Part of a small language model's weights.
Architecture: rotary positions, biases, tied embeddings.
Training: 106M tokens, 12989 steps.
Each number is 128 + 32 x the weight over its row's rms, rounded and kept within 0 to 255. Layers, rows and columns count from 0. Numbers have three digits each. The size before them is the row's rms in percent of the matrix's.

# layer 4 attention output, 64x64, rms 1.14, rows 0-63, columns 32-63
103:081089165150135123135143113093083130139141175101154120115098146166133083128155126110109083137135
108:111143144136180086123122085091133102101103114108152115116123163124151127122146122137124129097143
091:137086101111183115148065136111094102114133113115110116100132063118124122113100115154052150101110
084:153140064146115070122150097161123086127138139062124106123111146112132121096115152174100108120075
089:110126111168115095090134105152101172118142133174096128116149120189144158116105119164102119119128
106:102064090172178107136091133151160134119177107147126109130143134110165136122118100130139077172103
098:136150142141138150125101111149133170143124144185189095075131130068098123210136134117170114103102
119:199123106144087120100145148116085159109097148115038089099127150170077119108100091120124130129126
094:144106166164148078077142081138148115185124138143140162116152135176059145089158151155161140121160
098:097155108127154102097025075102065108157138154139123123119223119159160084115139140129096155136113
078:075127140128065164116142117128144092153119134090069117125154097109135125097121120112095143150145
104:140166130143118119116115141184168127146183101103157110130127120153130100149149139134138123139103
091:145127100126116120127143190120174155096121170133083096121071079093155178117147114122110120157174
101:169109089205117133144071091181113127113094129084113105073158123095116179134144140126105101141106
109:141125186096158083167118125161157139114198124125130119096153099148179131164120138147113090113111
127:106141147159100077107115116111128158192079130185129168124137163065119113090183127152093149118084
093:050143185122142100093122137105058132095106177128172137087227146111128142152135154111152118102117
100:091117141156135118094160191110154106138118094192095147112139159118109159085156138091124168130106
110:163100131178128123143086130145089184111130100127122130151121153117131149094098087193139160132112
110:086110059138159147125068158121124120115105158124127068156123125133097143189111132090137134102142
104:120170185084115128146132112089143103132162134149158137154084107129128134138103150100161135118109
089:183148128089093193144183164098168124109115122111147115099108130174129126128088113121126117172164
101:180153158179162134166165120143181113079154115130100143123156087157160162141108108115071096153149
098:131084098121195046135121107093153157121145145136127087127185109133150167132103117109114152136145
109:104071063109158143132119146117109144105123135091143108122146143105114055171128119144124122154124
107:159129144089071089107139102103164166161126142092123120136130164134092141144162163147117093122167
117:166137115131099101117110108146110169156116128104147118148151087119130092124153131181145133182090
087:141104145107109196150121164177164111137170151152060126122083123132145087162107164153136107157133
097:117140134082107134173116127151145150103152095109146095143102117055140168115128088164130058113149
087:111141151085179120092125111108111150140167146083150158169151105161076044056087145157165120071116
088:163122110156152142152094090105154106159171130083154135092174079151183151101151096129125146120082
106:129164132150149065085121128108069120144143146079114190108092143084064130160140099093132134132139
096:101139114119127126151163103116184076157135162187116117162143127129112075157113144147133116134129
102:139168151101138243130105150127168132146156141080147144159072109128110110138140149133152107126086
104:140085131125082148159142114109100117176103138132083121125156191090067164143127117141122107147157
104:115122109130128110137120076150130120146123116126142163124162130121121107104137126154092123125147
096:187115114162153127111130137158124134170108148089103127161144120158108147103117116160062180179126
088:120122143126151170086147116153132110134103161182142097095089183131070167060141145147106173130139
099:123175124107117151129076133093118128103105126150185139109132113170200097136107134108129158135101
088:127147092103109180163086214161200139162173178178164117116154079098112135145118139096132126135123
107:106158198101089141115179103124114139145110151122138115193075179154156141094105145128138126086174
115:137135140140111104149162098167138098112158160188104163154103138185111119158128116154165127121172
096:096123057153134145133161102103136120145125118161087136091185133118117079131070083112127113162143
099:117165102118104098105160102075117134118075095121103097172118137139103094112121110134181176119090
091:173092095165125188117113154175129091069169106028113095143127152144133122115114129128111117148074
100:069098089112129128046103112105106112151123155074142101145150130151139107140108131093148136149131
100:116133169106150142102144109120163135120100158148093136147138123159142131175138189125172097107143
103:088153110187142081130103110117121179155095153123106158120150089157134110156144152127076147196124
129:145100090178116101109111099162138154168112132145107118094142131097145147106144103123097149143157
084:078082102115132098111140157129108119137141121140122138117141170166117121127210130142128093100083
083:098119153139062179111139094096075158096084104124137086128131156106116168137154104098143119161129
101:119108141141115088182118128155143142129171101128147114149064108118087137096165135172114168113139
091:117117121091100138118141151129140118116091116158126159125121155140163134125142131145170088047105
100:120166211121083091082147084110121143123114131121157107153082156144130127154149088123140123118101
088:192141123140110124135171119099137113120128200066133159121132093113126149127149177125162124201109
121:099117146127114119115160115130101131105149115152118153163142142081099111106130129151160143124151
090:101159132125118083088198141117126143097121115154092136128131150132096117115147108128146191102095
105:105107086076149099117134145125124041134149142039159126116070149152129157113136143094062099101190
091:138112125090129146097148167073136125079076151127115105109112113065121123140086200120131162079094
113:097110122118111098122162122079166155112123146104096112116103160141105158128113145121050096156164
101:103102169170120113142113108132110162160153073086113149116119093120106129165140158127110128159126
098:163156111128168102185121093169166120098125142105091137163155075135089121140155174116147093128130
096:111156135125125118104103115131080128164080139087173136147136125133135116110148116133158149096096
083:093128161193072080159165156148138157114118112142129116153090157135163149095142105117148146132110